Weights of a small GPT-style language model, trained from scratch on English Wikipedia.
Architecture: learned positions, tied embeddings.
Training: a variant of Adam for these matrices, 652M tokens, 11163 steps.
Each number is 128 + 32 x the weight over its row's rms, rounded and kept within 0 to 255. Layers, rows and columns count from 0. Numbers have three digits each. The size before them is the row's rms in percent of the matrix's.

# layer 8 MLP up, 2048x512, rms 0.0435, rows 44-71, columns 256-511
107:077066084170150116133114158167137087061170103115112154142170106126110124102144152169125143119097119081150126142176147056159083126101195153162054037146073171137117136130088106125110097122169157162200101151166095154082102185129143096151160119103090153072178112129140080101177201143130121128140135128137140193115148118178137068121076185069112124089141118095084158167140146115160151087081156085068146165137116198159119140136149084175156082106112122124106133131135206135203144116095086157113127122101115117129149181141176168093092110168167147117160106078117140101097137155145155133136058129108130108139117123115137091156094060084090122181093187142095140118151121161120166097105146102173142133143118181150172123199158180108181108168109129152164049165147204208126125185135100
098:192148122095186108103130142113175177155124143149155181191162155121116091076081103105112168086043095134119171139117151092176082124231103103132127148128115118081146099140132089069117137089124102130154081123154170109148151133103156106039158130086117135086122096136163156108119124080112078136100121128131108149161153171161106069115127114123192091102117098112105170129150165139114099099141121127147135136123145130101097087120166143162138078103117112142160154115109157131183162107107108090148135158187125106153199128140143113085152128161125144154176120093111053171099132154119117157142135164076115107153094090181094160154068085123178198062124161090134086092092115157179177101110098111122147075105090153181105098107089086107167118102122129141136123117117198126119130084096089
118:143129106118145133094135104158179147118152168150150175146103117131130110098109115154123152142064100134075125160201139079107180132129122138131112096137128065131133079141136142090123114144159135105137116122158098115121102083143127175087174040099121133168176157145105184114123102189082122123165161040103145159109105118135128161126115168090121107103089076104126120167095074132178105119118139167145135084133080185075131160136106123169114128108113113140095063095101098091107197100174161124105079180146101141105139134129036131140136107118158073190212126152096127107148132074119102111106090099151117124176148148168147135077139073142123149141096113164111175129118177137114128111110141129144065181158118112126140139095191180157148072111125129152131153099074140112093125146120093
095:133153135147120147075165135090183165111150110130139136155121099131113082076114084145137127136146101133108150127149120121133085099190105087142060140097113136156136117133110067158144108129122170156114176169148141155134138079148110207105136081143101115119102128102105121090092175050165099136134150158182166137169146128095117142150107134118124163070218117059203144169183114132115106157139159116067057129102181117073129107144133108170177107075161102110103099126141091157126099127148112106083118173143109099101159120145125092116089100129128139128174172170119187141139142049099090153141098136154092118102145137152104159161100133130113188112147114114148107116111163046133119113102156118124196103137166112117151146140092086081122127145119141112130091173083080133135082187131098
105:141112135153094168091135126146151102064158145126204106116154121147139103197111121157131137163152072114126177126146131120137162141068103156201142129081170135097132072129101114142072149101131159147138130166105121132155075123151152096178135099106126122184116059135152079079078162121105108143108127039145144166098153115104122202156126108115106093158073110071230140180159139065113164104136205128155081132152142074128094113142146128119177140141153081098143080163105118144084203149105137118129125140085190109055147117131104057138129120108132136152126138134118142135083148100109120131133130099087116179145146150117133107088128088118153143134130049096115131152190125089146148176102175088105133139089122102141108132121169158112135128126156090140167146135189131145113100144125140
110:071079172095120135145072084096122073155107129135129155183143091119084151096143133112099105153138097115093136144139140124129118213115142084148125096113041108159128157141142174106088155099136122096151109144150159139143098192129142076120069169125127089129173139146156145127110099076110195115105079120163144134078085157168106108203152074041104130116147129156206116132097146048125045143110155127147085130131114111174181124148132109137135117179098073091179011111112155117109230131082144136121097183091205132176143109137171115091117155108099140123101173090152124134152130174143104179103120120140115115176149085170175082099125126134109190130136128066106171107147095124111146160121103101121161121108182139148163120130138173106141093162143136154165038126181166115097131142176142
097:104144134139172107105063093092126126173136136130074145124165147105107094113139128110119168134128086146180161154139114124123119174122074140167145131130189173123139082130180104216109186118141106148132138137101056167132104152142118095115154095079209147099179111131178101112060148150121153149121119170136158144096097186131133160136186095107088156133142105192149130110137110071085129129154130132137151128141177092152113119172123154124120152105126160081130164187142139068107049122114154150077180088140125134118125063123071152156124121136103086245099070130133130155114145102131097215146109112137106158084099106153105096091157139140095131150168097138135127085092076111132133074159160130079122074102134105133142129109110123054150183113107143137151095173122137093146095142161110
101:131062143134174118150151147177184149136088152146184132113156172118095038147183154110150157135153091137118106101143089172136105138145162158170108132103142137098096114144113113094090057085157151123096120123159114067146117117137116146069106133125134138122117120125110097114117144098118075155072081129147074124174135162149121131180150156109137137141190130097121093173202082095135116104180150144085190108118057140125142142118109085100060142123077085108142121114023136112071179143138112078179110136101140114093129153115169121116109129119146181105118141140146143123129093064103129154112131148105131183139113083136172132093146148161081132109082187074089156139136130156142150080123139096087205154145206140166083140134091123090141136133227085141129100147165147117168119087128127
095:128122122122088115127110120088154097119094150099117167128178130148128127142153152165159132111079114091130162115120182096153079106139130134117112097099138097153073154105071132116113128098103123103165151166118165094116116134085123202122070151108191165166181100167119107126106174134110138132145087133133149133151118129093080151101135087109138110085159090107166091104084157039152109140158144095130148170106109121169115105141152078125130159138163155072163097172090153127131171136095151154083104110091154111181135107119062138127031118153134101147083120141172120129136155174128164147140070083167143139092166143134094104147109131206138157203133199116108092112107070156132146107117114102139088152056163171131160162169159188130162120163081090122145007130136067133166160139140133
105:120081144115140192133085120134116087122121156099148062136165096108127128175174117155119104167124079133146111154136124099120141143064151111180180180126107133118125129188156150084056179108157137133122091155140165135139067137124140153160115106103143161132058131129154102099133121129139144118078119079125137152070127075234213152165136145109111111142112124096136173167078125110102105093123133105087068110180149131113111090132098127105160129123186135132167103129200076121170112077141210126161095121111167129180131128145137078115101177185141101177093123170064095137157134196156094138110112133085096083147174098083164136113080128110178195144220108093110129125203098181163158120092112079132130083142136123143125095104144140142107115127167164149135156138096156109166114115127103
104:118087108175083161126099136218157147133076137144127135114088065130126126120084118094161102125089170078097140130128130128128126157131191089170122138170076159113091141116082101112130178103073168101162162070185144122139184153166139164126199184106049102127129180144119119099130099136136133155120142077113089176172145160102108147164109092184194108123158112077081151126191157147127099161150125115110146093115081119101173149130106133085162152163068067183164087115160130112078175122135153133051073131136054102147113121153163159086132124168121180123129128106137097170151170189135094137111132145131145047130152128144184089108150132121141130119132127155117134149115147138148139097142102142174150146100177084132132131123111105113130142170165140173110089105138153090119145087176071
099:107151137083150148145120094120131118147128112119123133152107135133129095142116126142063174115097160155105118136104135172072138160150172166096106147109143135136093140093038092106112121125168167127145112088159104047143140106195129165109149124112082145114046119171172165092151089099137096152125104187161210135151141153102146097178163167124151192120146118121119186141121097156140105140143104121070170140128127088129123124144158115153132098078114118169182100195101080120090161132119152134081074103173088121171121122101164102143125105158127119111185137059125113120153143152070202188152130171073172084133091111172065110102143142165158139117121092091087154178167071139138139078097143128063098122140160164119138119164185146133168051115089200122134136135114104073165144123122116
099:110174179091152100071115117144159160144101110130115152139089060135139118070117155138149171081140098124102131110109150157147085072189162139126033146143109076136091128080141105074178104118079129111156109166124102076132196142208142182068164141114157183125147083153165175144118106125127103141149124153107138118122127088085160090077133127152117106163103123065125177137118122101123125087118159147095126136112071075079113114129195120124159050102064131133142161089202178161126135133143134136115128145151074134197110138126098114174120139115134126154136119065136121124115138059079151126110172142159118125137104112180075156100147180119111181154182196160141126134161078172108107130068144140105139126074060148155100121116136078162128164111123146112139132123118136117147156191166140
103:143127099140156149108114157111148170085066117135153103122155127160102125114101167169099167055142078103041119116170104096092052111113134175157125136102118152141151133154199062135111129092200129143113127110150108135105153093170135121123132102157182167116162192135206141077148102096149164100218128201132133123133188145116143073139057146114130093123072145098080167109147108096113100086122104108133079139115114178108107101126132145165158156085146077167115070084152122102131082131201151133166099139161150127069151086146144173141112131129109130154075167151085084170108141099105125095122135163070145124182109145128105155135130065084141138179146118119089129144121164091124149110135178091155154167146171172125122084146134100169125161115080122154104137143130174141129143115127120
096:195234124081103163063179112113125159215169131126142192062142092172099123059144122135126141134085072145129076096160173199135145118143109134137142155180166114156086169082126141089159140095085144120151145118123154109105136189149168166128086158092143125129141139135132112087106132142096136155121104149154206113128129080078151121182140166139183150127176055088153095139117123145097137179129105096094152182137088094134131083119182085149126091126109083133139141143126139115153108106132126151143153103157122156130136110134146131139111140055125146177075133086114126150171114146098117138115122138140118094131186118101124143173107108193148182110180213146135092132162167155149174078104120129195143122147099020148108134107137133178170140128104104147097070137107108061160116131145112
086:106043125127106102104131126100137083081113107123119137099161086092134111136070119127101169165151162177154168122133151097079166118111142141108116088100096071126130125137154161177127124094073180122130120164108138152136085114104156130133123097131130167180169164174155147119113089160072117118201060160120134133114098081146034096102140144089128164142155092135138083118102097056186140137134134129161169150188104135124118110158176142181119233076075175105167126110125148134106164125133179141076121110148135122128140134156054109101106131164165118120089090121097133157109163117106141112120115081132143140150079071157124134093148084073093152181117135125135156133104144155140129071127108146099151082105176168157110178129139158084151149152143105167114110137144107093119088105142093
116:091083123106092146149097123073158091084070123141150129105125095148159100137145122109120166164143094148092193109159138125120118119080152171171164060089128129153148114107099180137102160090166100147135113134083189093126098099150140099095135120167083108150134146138166143114094109137084098107138093083165137161121156133104071114162128131091144112123113109144223155237174152106143112097124114126168083145112120157098097114130060111136111160133157114112151075141108103099094135170158160168123102089084186125158150137138099123105121100138162178149169175106143230140090103109091138137127119149097151132200139113112131171060164112109098151142072166139138171123105113039141168122165118107147150086116127127072125115167171087140151183104147114173144171146155143109112116174162133
083:089107170088141140147172072071117135179076152132161145033096136103125078134081126181091107085118115164137133128121062139080186116092065089174080119148052155103108116135147124146149119128158148116137113091134134123123100210160131073159225117094090117091138073153156163136092124125077034121116096156086149130158149140167058160108149097113148117099124098135087129134169086196115134153127131158081137132158114101170125085174131101188108196098164166179166199130117117131157096079142152173140151172116105099146179104184194146120178168161174114191109146116177101170107125136132117151120147162137079137151144092064148137111141143108088127151109125137096158102140113144103115065100115127130201098146098094157088094100084089055138129106148122174110130155150164100093120108158110
099:162126093103120117135140117122145136073111101114158095093123179148146053136106145157113120127126081111157191186121098103107132176161108083141096131159125137085120097154097134139162155101134168119154089195134148226094142130146115128084119131091151159129079128151103175093169133121131133134124167089096178168119118204171086182160178138080113083194133125164159145160099098090136140094097156074110058127110124155105106115153095081123162165148151128114168155074172108154142141141133146103111120054145128184120101111144128071081156081160099105148123166147111157142092096119105111092110135115129141121126143124165121086197167135133129142162113134092120106147120161111132135081099177109106127079132138094143108145110149134143135089120116118134148167115162157142114120133128103
092:147162090152106132091149081132151171027117102129185142152138110107132106132175120145137135077135065111130180135126165118091097126184122145153159161121161134082123129152065097112126178150087177143114091110126121115155185078161152132089114185127163146156123131199110152112182084090089145132120168143076083138103183109086153146101145115091094100149076089138127168126152119080134130109132079124144137120154102140152110146100140120112102201113177142170178102041153055120129137156119095098117131159096145129035146177125167110075117119153123111171123176129108085114127103094094182181127122117129182114169162149125118136107161125125103184104142166158123135107114149129115129138081146100113140144104126098135120167171163129184172158102184146131136076092138134175111143114126134
102:083110174124127139116072141125100053184074085118168064141138134147072157100071145093104149129168135027120159163136122091129126156086131124127130137127117146096132110132079109094126123115182197153166162121093171078102105142120119096097123112122119106154149148102105118110120062155178129161138120131168115136138181145153091083133083168143153139166091154251082160192102136184171132150108141187090105074097175159148116168145128139149186128099111185136134210121137125165140171088120092076152134143101070139040129152133129178112121155105143137121111097116116093099123052110147149124105057102128149111114109130103082121137086163110090133164159137122120177123128134151123175109120140122122133135132153138145121086101166149149101104141133135149124122146118135179167157119128121
112:116097074158109168100104119141129138193114118153096144164111090147096080093139160130107144161186155085081161175147151121096112138140126124127126062131069078147086201108146099136120141146121098184104135115156119104096120086081125162130117126141187148118142177150179145111155100077102123181177143141163111147177070126118102094140109147160139171110115154147117102087114110093136101154130064119080135121096103125067115155135147139131093111120100066099101079134156176091096127156148151144125075112059150150106142087131089141125116112131177160126086122126123118111146170107066118093120150174123114148092121118176138128131185118180123109096129176106075143123153111110121103089128110130059161162153112162131173139104139095177115133127149159137090130120082088133177161125180089
107:151084117149158111116157103117145081085066123132167148125125153122119117143082128166079153149110149119117163126140148148071156129098084171162158127148162147159100136071186141174152178107155141143130102092124152165132065121115132117135090149135182173135113119195121172086122109105126148138168145109172185119124133146064012154134101140096145140088115117100161106166071123118080122115097127155129133207145144114134093093151127121172098187130142100143126092099083155114075082133112122087208170169078134140090180113134084143148120161113118083196121147032129230152099170126128108172126143120096098140133105130110097122092094078108102125136060104046131117099073123122186164144172107133178142120141127150131115144166143147166172109122150079132144148171150122116152129129113145
119:095119159111143097126104102156109128111120099181177150162153123156138114177082077148130135142105141095193140145117146075155112115131089162114073149095165088171142148106146125132100080140127052122138137152143145136126115123077143184102126139147080125108117101126143069138183206102115071125132111132143127123117145127061153129106106115084157088079190129124183163113117147146129128115153146100159162162103131093146167141128159114149119125161079050088072098125171067145146139093089091241095106151135151144171144122148153111156118091121121182197158074118143188111140125160079133097098165120172119149152152104144168128097125102144155106172109164064094107113168155167097155137110177138068168126132180150191146102072154086218107116177132137162119210171098089127145117113186116
095:115155098118145183091165125140164144132074136137114126159136150132124132118138116133102173135162111074124154154136127122110111097147173126096085139125128063162128160148098076120147125123133154101122154119121112079121161084130135156100164115115109132142178196137061149134159034036181126178120170163113133138196139115172121100138129175136157139107114118073063194118145083119122126127127075142080158125116112219077126096126167154124122121086083111164144095152149148046178159122127124096111088153097044082138182162153101165088106139111122154116212159144116101112118109103126165119121077203101122133201075146133074128090116119160148123109113158187145135120153102107126156150109119179114163151191160228124135159138101142118137052136125151136114055146066083155134098134138116
094:175051146115117139087196110176159170107114153189138114134090150159112130159126129128144145227134109134079119142120140120148175147162105134088155146072150128130154133084151178097059188142116145119165140155101137078126111078063119105163173141105139141168187129125159182129147149142149147143114114156161166155115102097159054223162080144132150131099131088141179140134175110158172110142122190123105124127086066102061106136121140096091170111100131126136081134180052132092089183133093093125128116140056105098112153140136173064083163115158198182154141097168117193082095109092157075086137167167099154131163089094173119146111120179124148081124166158123154111173151114135146145142106127133143122143118131176126103189061094191037124079178096104156124134134136107127143050131166105
091:134163128125091120096131067154177125096130086124199118180099102130133118113068142184200194133077097123112132139142107102135166121118127070148149121109179077122078088128167083079120194127107174110125138098157084141142216093189157162175148109104125146106184114108114132111144132127145171126107162117163093201113112100134118133178098169098123140071087131118158148136177166140146099095134137128142124168130121140153152110079149154137136058118128115107079134125126111141156132146160144155136117133138100206106141154158092121139119101155101128127103156130103139144136162164137100170102113145156134126166119132119106104127099092123161171176153168126132170129093086123113150087103141123109100145142111072173147123109181088199093064128137177131139143137087169152047158154159120
099:070121133162177140097159114125151139151146159097131128143089091136114112162110141136141160123144167119122131068134138151079136142079112153115122124066148110130117179078169096137166160154130137079099164090166158115090188059126134170098140140136134122126162083141151090079206097038192125109102132074157162128115124112081175139125070118174110136110141074106140127128130097085121084130141122171102095095131157123128097127138153196097143107072148137158192123162149106115099128134143134164136122092168157147091119123158129198140096118121120118115173082149043073090094133078151163125121127159078150146170123122123116109091121132180101080142122109137140153117166082140144105107092161125152122178127188132177147086156105114116212099141132132111140094154127137104154121162151143
# layer 8 MLP down (transposed), 2048x512, rms 0.0359, rows 44-70, columns 256-511
114:100117154076132135128157122114089128148137104132140119148168161000146159110171136193131149139097117155159087166106124116096158114147109134142078128113116139149114124132142103105130131153155123130133117134105059134144143181123114175135124148137140130117096104076131140121159155127107129097159168166119136126171112064136147127130166152128200166110123193154124123150096101106098166162114157133137116135115150142123167160137037158090126150098138126107167083113113102144121107155150170125099092152173149090131134117157016065143094144115126123123166128121098107126144129148139202124131125135170108136105092161139097093103146184030090176134180140082155096163195107098115093126151089138146022103092131114113147126255101109181103131126106110100139141141096060156138128095148151
092:128144139084171113174100104149109126115119112167175103155149124126144217161138153164124130176150157151076126123119102088175085141151091060159129105085180088203144103114158088153151090080159107139114105090132157115156100104130140161114099111153135118068132170143144091083126157118113170081169155113119095126121123108128155119080180149162091045161141149124117177118118119167087152102133180167124101115058067135062109123078147107092141153144160157122126099098142116051130106085181177184183110097150124137160101147124125132075126126148194136153183170147153102108118080109118148092170220156104178110106122150120111123159066094159168119093122150103079132171135082158107185160140149098084137125204096181140094171137118093132084156137158128099122096120076136145129129107061118
127:076146202111117102084140137090102120164112147162141079113136141059121125094089142119127138193105107081101126122162109127184109115125117146106122191169147211117159156107153121121133136134150143075181164143143083144112131089111125139122198133120094059121117123090147141074143114094129202147126043119074148104154074098143125108139107124093193169161100151121166196128178121132163177136107120114114168053119167145098104097139127111111155130109129102160147114123120079157101160114145056080215123081125048177180049132153175132124125146132122112111118095140103117178124148178149103193162118129126182140146113061091115085145118106174146113084129117105102134177208149144156119185104108076170117061109117095190107134089134117142106087165198077173139076132165102095208082164137085
088:120163139134053122073163082120113112132157103103169064149099064209154099173092119160108156090159141133112094100119151181127130126190152088116139153136121133119132106114110178141206042117160149182106138099108116160151132108118085145126095129140147151123106129128092158168127134191135166129095098149126113149109065101153103151156171104126203123159160106091158170212089097143169170133166096120121041146102124129081141103126126149107145093109115134092116125143114139210089129110189125141102142121113091200119111106163149149104051059182182161127076100104140166086148127134132150122139165211135096099104118091083136099140093076086104095125159189161132130089130161133142126159188124131064171081233160102131086133086136079154194123070098148105161071133119131106175128107111163
104:106216135076162116135166160170171146191173133100095139149087178135202093179116130066143095090064171210161097142109100118152145123104079130077141178146113096052071166121145159127180108096095116159099046090121125117113132088131171143117110126134095148066104126125110108169150105103085129178156183129066102093172149194155141112143174130135209140123095130107084130078168160188120087157104077151098126120137103153097157111125177142105113152078106154165145149056142152101119116154139150126134120072139091119128131138156149105130142090132106101156135104099142102124156124167105119075135112137173136101163108073108087129157141122150113130101130164125112107138116131165110072103138132174103135133084164165129101146142102152159081150126175125116113068114146199109073150079153132
100:110082114117180142115152078137132132140122134112113082127125114162128129156097111104149123075120151124138138109089110144127169124128105153159132113137163129180102094163122071129163156111142130131127173095183131135160101188114109126085153079128134140138084128158140111158106146138139076178100151113116143157158069131186124123102124138095174156088169126091132170064094092161122118109157144110130124103156077094133125126174139157130141073135174170129126141103123108141074108071061121073081123153112059106180098139139158105024103127153140105123126138127134118121139203159072149104176142208167100113134146130087161047142140100178075123131142210149201145140096095142178106063107150143065149109105104123138142105113128108107130113136096151143151120121123196099178204135137131
087:084151096126083143147102123086072084107129152094121107167157111144137194102183132053160162107139131144113105106093109148128138137102140133112133130094079091121149162128114159144089123181053153138109135160119169084142124114177100141156117098135118062104157119255186112103148181179103122145109090118114106072135100140157151143062157147180131074164157128124127134136091133099115173137195155040193108130145167139143138127153134119133209207048165217091111104167140100135108159168081154154107115123196123099170140133152121101150115071117151110149162165107161174169165130127120148137127106096115117135151144104178155133095158094092098202165165122062171086124102129137138129122088119144178072132094103102084183133156138143101129137143116107119075138123142082105130150097137132
103:123135110104101076110166140102100130128127142133073119152137160158201095112118159097148141164129139139118143154161084102117176122188098109044142147086139053160177191209119124120142124081125124101098135146114165110140136125131108157082155137158144121175134159149158104149197126189122144140182128123074118121128147151090158142073101111157147171084087126141066097156095117146096127141095123106079138120111162063102101167170132171140131190142141108084091152136139181097133055152117131087127145131140133166126090120118102072134131128120068089137067120114093178107149164133162121124161173154091148137174151083097095162161135136171087140143128133116157132154142140154144049183107119125098137095057116122172100094069072113190138127172072137163110116113146163137106123161168120
103:134091149135169154126139108154173191155146127084084158158110131108130164151195136101153101104101124122119135100154129124186180138105087096078128155134103147144161079192157133157151172125132093118141209106071145131160138151117102103166182085125124114145151187132167151123045109136188120158090084120124125091098114103125142156157127150081081167160162108148106139128115128143077091146142104164178146111123069164125161103128101087136170046162100151133118153119180070126110086149141125153151152124124156085135134133115177123092158117110115106081163086156147116115132174133100182058198196162135078060091129134108105143103143218120074153094137150132103105136066097151152113116122113188123138148076060155134089133107157048107094121170123120205167134083087156120060099125107137
113:120088077129189147148085087119138183107142108146128148113140139198156173099092156143055081090122099156122117140092118125138083113092157138132113124136096099101170171042141118142124114141133069164089153100086125139054134153150168097151168158098110170150087138200142120177122079131142064082095212125094110161145135157182153121113155156149089099156106112145101120117151135145102177198135137104129109145161146133133086149115118087150128184145120056132193152085134109118093180090115170092101085145114172115102128068098150090131204071122126090128080208099122105125169156188129154157152153106121096112167137177141130131057203139159143170142052130159048122132137119171126128077137139078173115164160084124060177146124116098127163096165193165186128165115109152145075148127145097
089:141100079101134164078129161176129108162100136115146187155176135112075137157106129123082134151173165162124106155143162145116121109163066108105162169140087092102126208154145135178109086135146089084169122165098147154116128139134150162131047168189141140157085146136150083116134100109099166128075133201135071146189146148122096142120165147144076109058101093099161151087118190118143117129133171154123082127144107136132107146170164127104152163118046222146130150124147103153111133121118170151184108049193126099180136138184156141106088119084127060101145129178124099140131148167116120132161084102081163156153160056118135139143128137092103120123089134126154130123150114107150101170108130175109106148133146112127106156114093118218102150102142151167132144063136163098086139130127169
094:097073113135113085117112127175119160123163092143113123107131127202150135127113114089178135137155167094150072065160148109107139127073102119098132095092170107185134078153130091115155138171157169108104168094084132051050126161101160155100099146108132145148102173094037125097126130097126212099118177136094127130108107179079147208103121152150126108169140127139155134120135149205091137170101193154155142158112101111091122113180142095124122174156165161140158159102151159134131148091110136099115121101148155174105089136102125163087123084128099121147172121140131136166109150174175115110177142142172137136169147182086161113187073175138201047122123149080165093133105162124118170132069099141098109134069067089114122130098126062153075096081179062137182087142178081069174137178152144
095:098174071131149099163084122135141134161098078127159156159105115230150107129126102101160139136149133190108102115182072153125143108110079139106174130112138105157076164181136135159144134122165089129107124152145159165169114154144141104166132133127144110114144113118138149156122125124109178144164164084100078120134156175145075132067197102119090140143109139084124117171156152098122119104154205139148104079061171119099110099077175223040098146146164134146182176132090037123141146191096139137133107138119152116131119135089123117122060101078177108123085106109159101138104051131092140190154108107104126135109188104146149104146153130123172157123143123120132088104182146135101084111069148111134100124131148178095175100129131104091139098121211149171125131133117142134144157070100161
104:168090120104131107167085115162133155160032155076119174118134099140124165116227082094110124149094105148098108100125148140150174173158148122123066141122127139110077039164099124138133126159130098151181136176101152081137146144125170075118130127127155118152150119111163213123095118121120154061122098128128164089153092116098088147123174197150153196188116091098112133087161115104219132089138068140085106133101116120088083104112139135135088138110152095162133150119097099148144138132141182060130141127096172073106059103098171102103103134118179178097127131092073183117138185066176151085159113069170127127141146120137109067117130113135140148127111099150149152088175041124114108122068152159204156118112076146121188096111139107134077126091113119170159142179154174108157075180133138
096:092132137121159146130079131223058110143103124100111128124127145180182116142144112141148118188151157109204173141141104131126153167115130112150200112138134124102150084107133106160106104163173115118120139121141151123116150133113142111132096074142144122128129169141142143137140141132199145071141147132085161110141144128142102109168131178183082124120120140081156167209123184083116102225107138113139104083120054095131155158140120118124092135178153117104137140131135139192076095125096104118127116120058111098116153167054098184128104130091102166115060092120172148143119101110114163169164126141107082152062048116107077166114152168140114174108151133142143124175152164091169099163173155170065100139089174154111119124138082145179092115172108208111146153119163149149107095167073182
091:106114149159110151139134096121102126165114128109112140126151132224134136105123144140114085124105089092100104172088150138145064150128145112109133112116148166130089124053164097118089135131161096102088143066156134083098130153145101108137094167166093111126103185133106118138163121143157184105104153166122088094147116152084232190089141152127107096167174193127129203103123181152120131164111135151073089091126145130111140158138157130120147085116120122138161209148138139151101110117180127103121143156099148129141071101082158096080143148056108076076072148141140131104136100195100085125059141133127146058083144155161121143190134126168131135100140083140134005112166091114078170189147186112136116131164088089126143073115141005168151105066135136134101156117100124136097147120095119
114:157133115125121090108126157093117120137098101114087130119117124086180172125123101081146172085176160119094117099153159124080164089143170180107163166109133163153162093128159112152103171130156139128084123122134096119148164105148098089134090115137142126112180094198098114088141117212129081128124111164175104166125146120110140129119094139082131123124138191078108114103147087149079122091177107122136146149165208139144114141144130178080093118139088072202198124127091132070111162188110061071129107114139177104121132122106134145110131124120127091180085146141093179151080145130136130117110170097138125172163143126177089164163125128133093114153115103087134160132165123114121121165088114083179129160138151083127123097119140088154112125183097112181150138166131156126104164147187166
091:106088053108085105104108157112092118108122148165056133172200159096114215117148123091165169177129141118174132160153135102110084141128134162126154081133122123170167172164156087136081180104076155099094142112086124144123098086145073190185093107214117067126119162117162101091107125139114139131199106181113082091101100127130135097084103121184176155184135146082169108159062138075182115149106137109181135166127116147100078172194110107118165149112145130123089083117107133150113179102112128123147125099121157132176091118110082125166149137146104143090120118131077202148078098182170101083126174063119185139168180121132186160169121070116139087139208167095162079090136123149102142171131071158176091154107078150134136113108084096211119129145108149149161140081130098143123104123168110
101:110147085118099141139118115064102126142115118129159131089171106191124121108159114147183135121182080091142148105132087177116168136103130081161095150094091070106133151041129136142148137217153127164069146159139136162156132123181157099130076137110221172128097101133113095110123111141165099104138130097096096100154167131140153098147105141121109103121133153117152181154144117086140062166119163206156138111118101127100114105145063134114167137150143173146109136148154130129132109109051111165093152102096161119166095133167105143147125112117178127114150171123190132163129139044085047162171110146123100142069120124132139084097134174116104121157139127132120091119127126165072100098104173132117115157052127117196129124178151175129135112163181193139142152169157123140114154150168086
091:168153085108071173115143100123060148098100103143092117114140082154104134105152144114151149126152109153077142121139115125103118123174067072108123164150164168117181101161081163115140080221154104115150109094123148142117156156204114162111118140103039117137174157107112133111189090139145125083139137197109172076114110136126159147139163123149106087157132136179117130115123147158165070109180083112169156132085097164111143084067124157135124147167098136172152105118189152202194104102156152159124199072127142129161153074080103113097097085078167117161130140176190163088177087188078069122096090128160114107080095066106154105199142149192127178097124115149097097154165081084079133122135138178127133132137191076124095080114106138122166175126080132137144183182135149138158130097076156
118:182173111135101124135148117159145199117157144162136136163129106149135101116144133136119124135143115139126146157104134134109149140163091109209136124152130135135147133103146171160099104141123070117114128137164153164126109127109139175115135082114074145125123144152123170155135138099147121109136145137074154124151034055075135154176174080107100137115159055058136153094074108101036111150182076101132135205139077131091174092130113093123148117181126070142086073107121130087118051202108158130126111125152159089176129129138132071160153103108098177127150110141130178201128131141103116142138152132121128084088119112180171172130154075127210167125107183094156131160148107096151120137178131160181128116091112133141148145130109144138185182166126135115169093139121169109137134142119095
105:156157110114129136109138070168056145083189149173069102165091171175072112111085160116124121146148165114152133143113131143115169139112160118098121109100133088133138153118166080137116160134102137091156103101152111118106129128110151145153173177159125118129137143156114090128075157117158080154133186166107107134131087112147118146123151093090158150162164165100108101135119056109125124121141152088145160081193129135165070105158180226112105152105123140111142091132128170127183133162148094106075201137109166183085102094120169086168217154075114177144190137097063191166153119168122102125085198143110121106122120098097114136097145128176169159117099125139118135185160119126149104109138152146148137112120147158167111142127089126083123177121198111152126140162119134132098131111140127
107:096057119106161155126123102212147107140146127137129121135109206233068122073162072203050145151079137094146112131121075149129111079100122119169167110118083136118159151123145140118160126125137109135120139121139092124166154149158109121146126110144134112145141160091189088126117118093087133152157103069147175154112138092182072119146141152129104116127163129122164142117118085115076131111179169123087105071129141120101224149106200171171100108145108061118140112133067183132110173136105074177103137131163088125120165116133174096150110151125135089146102135160131127142172164142132140110161127121165173137152144085122150152154160055099158107132101118146122114135109053084123210110139140199112160153152106071143175172171122058128106106148105140120148110132151127091191145158140139
119:147141123144135129116086177093175165137131161108157106141184122145103132125168119094121128179106124105090104106113162116142160104109084137133195115126136092198117169139145097151115127160070099092136122193139107129168119112089201138138148105173134076095186181100098066110098098102158116121101147179187138178120103136089114106163079138154159118115097127101145114119131089108141105174175148092131088099112109074190076149138140131082111120130121116114084154127157155122073170077168089085131134105116082105126195156088130118223162119151163136142049148094137137121133145145146081118166159107159148072186133131110160157111173151194089127088130104162159115125136116176110149099103094148123116156142141089033111148211096103182110119056156167101139097120036070156145079082146073
095:106058166104081109130091114132156171179190114130191096138112146185107112115109134136145124136134106106158096098169173163138167164114095130149155118170055172141116111128118132151210120122174118142148155119156072154114171124075098139182164156139162164136140081124085122092081188151169149125089124119139145141158109103116119176150099141193076154175140166130106118167092122135112124122109088126138073107141160087084133144168139149098098078108168158121074133166106134159083146107072112129087131174048106160097124107194113237100093184108174128108136088159150161125118160160148112109137110130123096175092134120079132086119124133120142131147160213162188129092147108143081144204127113124119127140066158120122057151074144113141058139126125103122184126165169138112169142124102107
093:104124116111137119159127143151086114180144135147173091188153093079124184094167109132067158123077049195197115142147176143071112137081093081117113121111098185132117164115133139129149102119150087143112161106177101153153134140166170136147138183111192156132085165163130085119160108053115133128134128162057069097159136135143153099123129123155146114093171037159142139192100105090080097125166099117170129138131117141198175132030158147153180111131157217118144076077158150103130099109100139170133126187140166191154161108123142169155154093067116074081173133133127093173174137172073183188138129146137124163140151126087139071105102083130111105176125141121114132094164145095137128127180142107114107117104114145137073049147105112158116184123116136097148110092127139100119173088166146
085:140135153010089128083103125119105174091172136151118121081236147209114172136088165159045135148187131084165075096100173146071051153115109091090067127097123150087141124089101080111117132083149116168102178073137065159114116160127073168119100080170109123181120155124157128182155159122117162124065143172071187108154092105166176108104169134112160124124160188110090103146145090145180157091207154117107177113127103162127136164125124127156127120160190130104159090123158107107139169097169115105116088144140101105115150101113079124145116155107098090115095117126133135131155104124122145158145142199120177075131153176127138127134118098108109147165126155167179121128175124151053138175192117084103126145185158180088130172137069138106077149127167137136110104135089150178161108079102130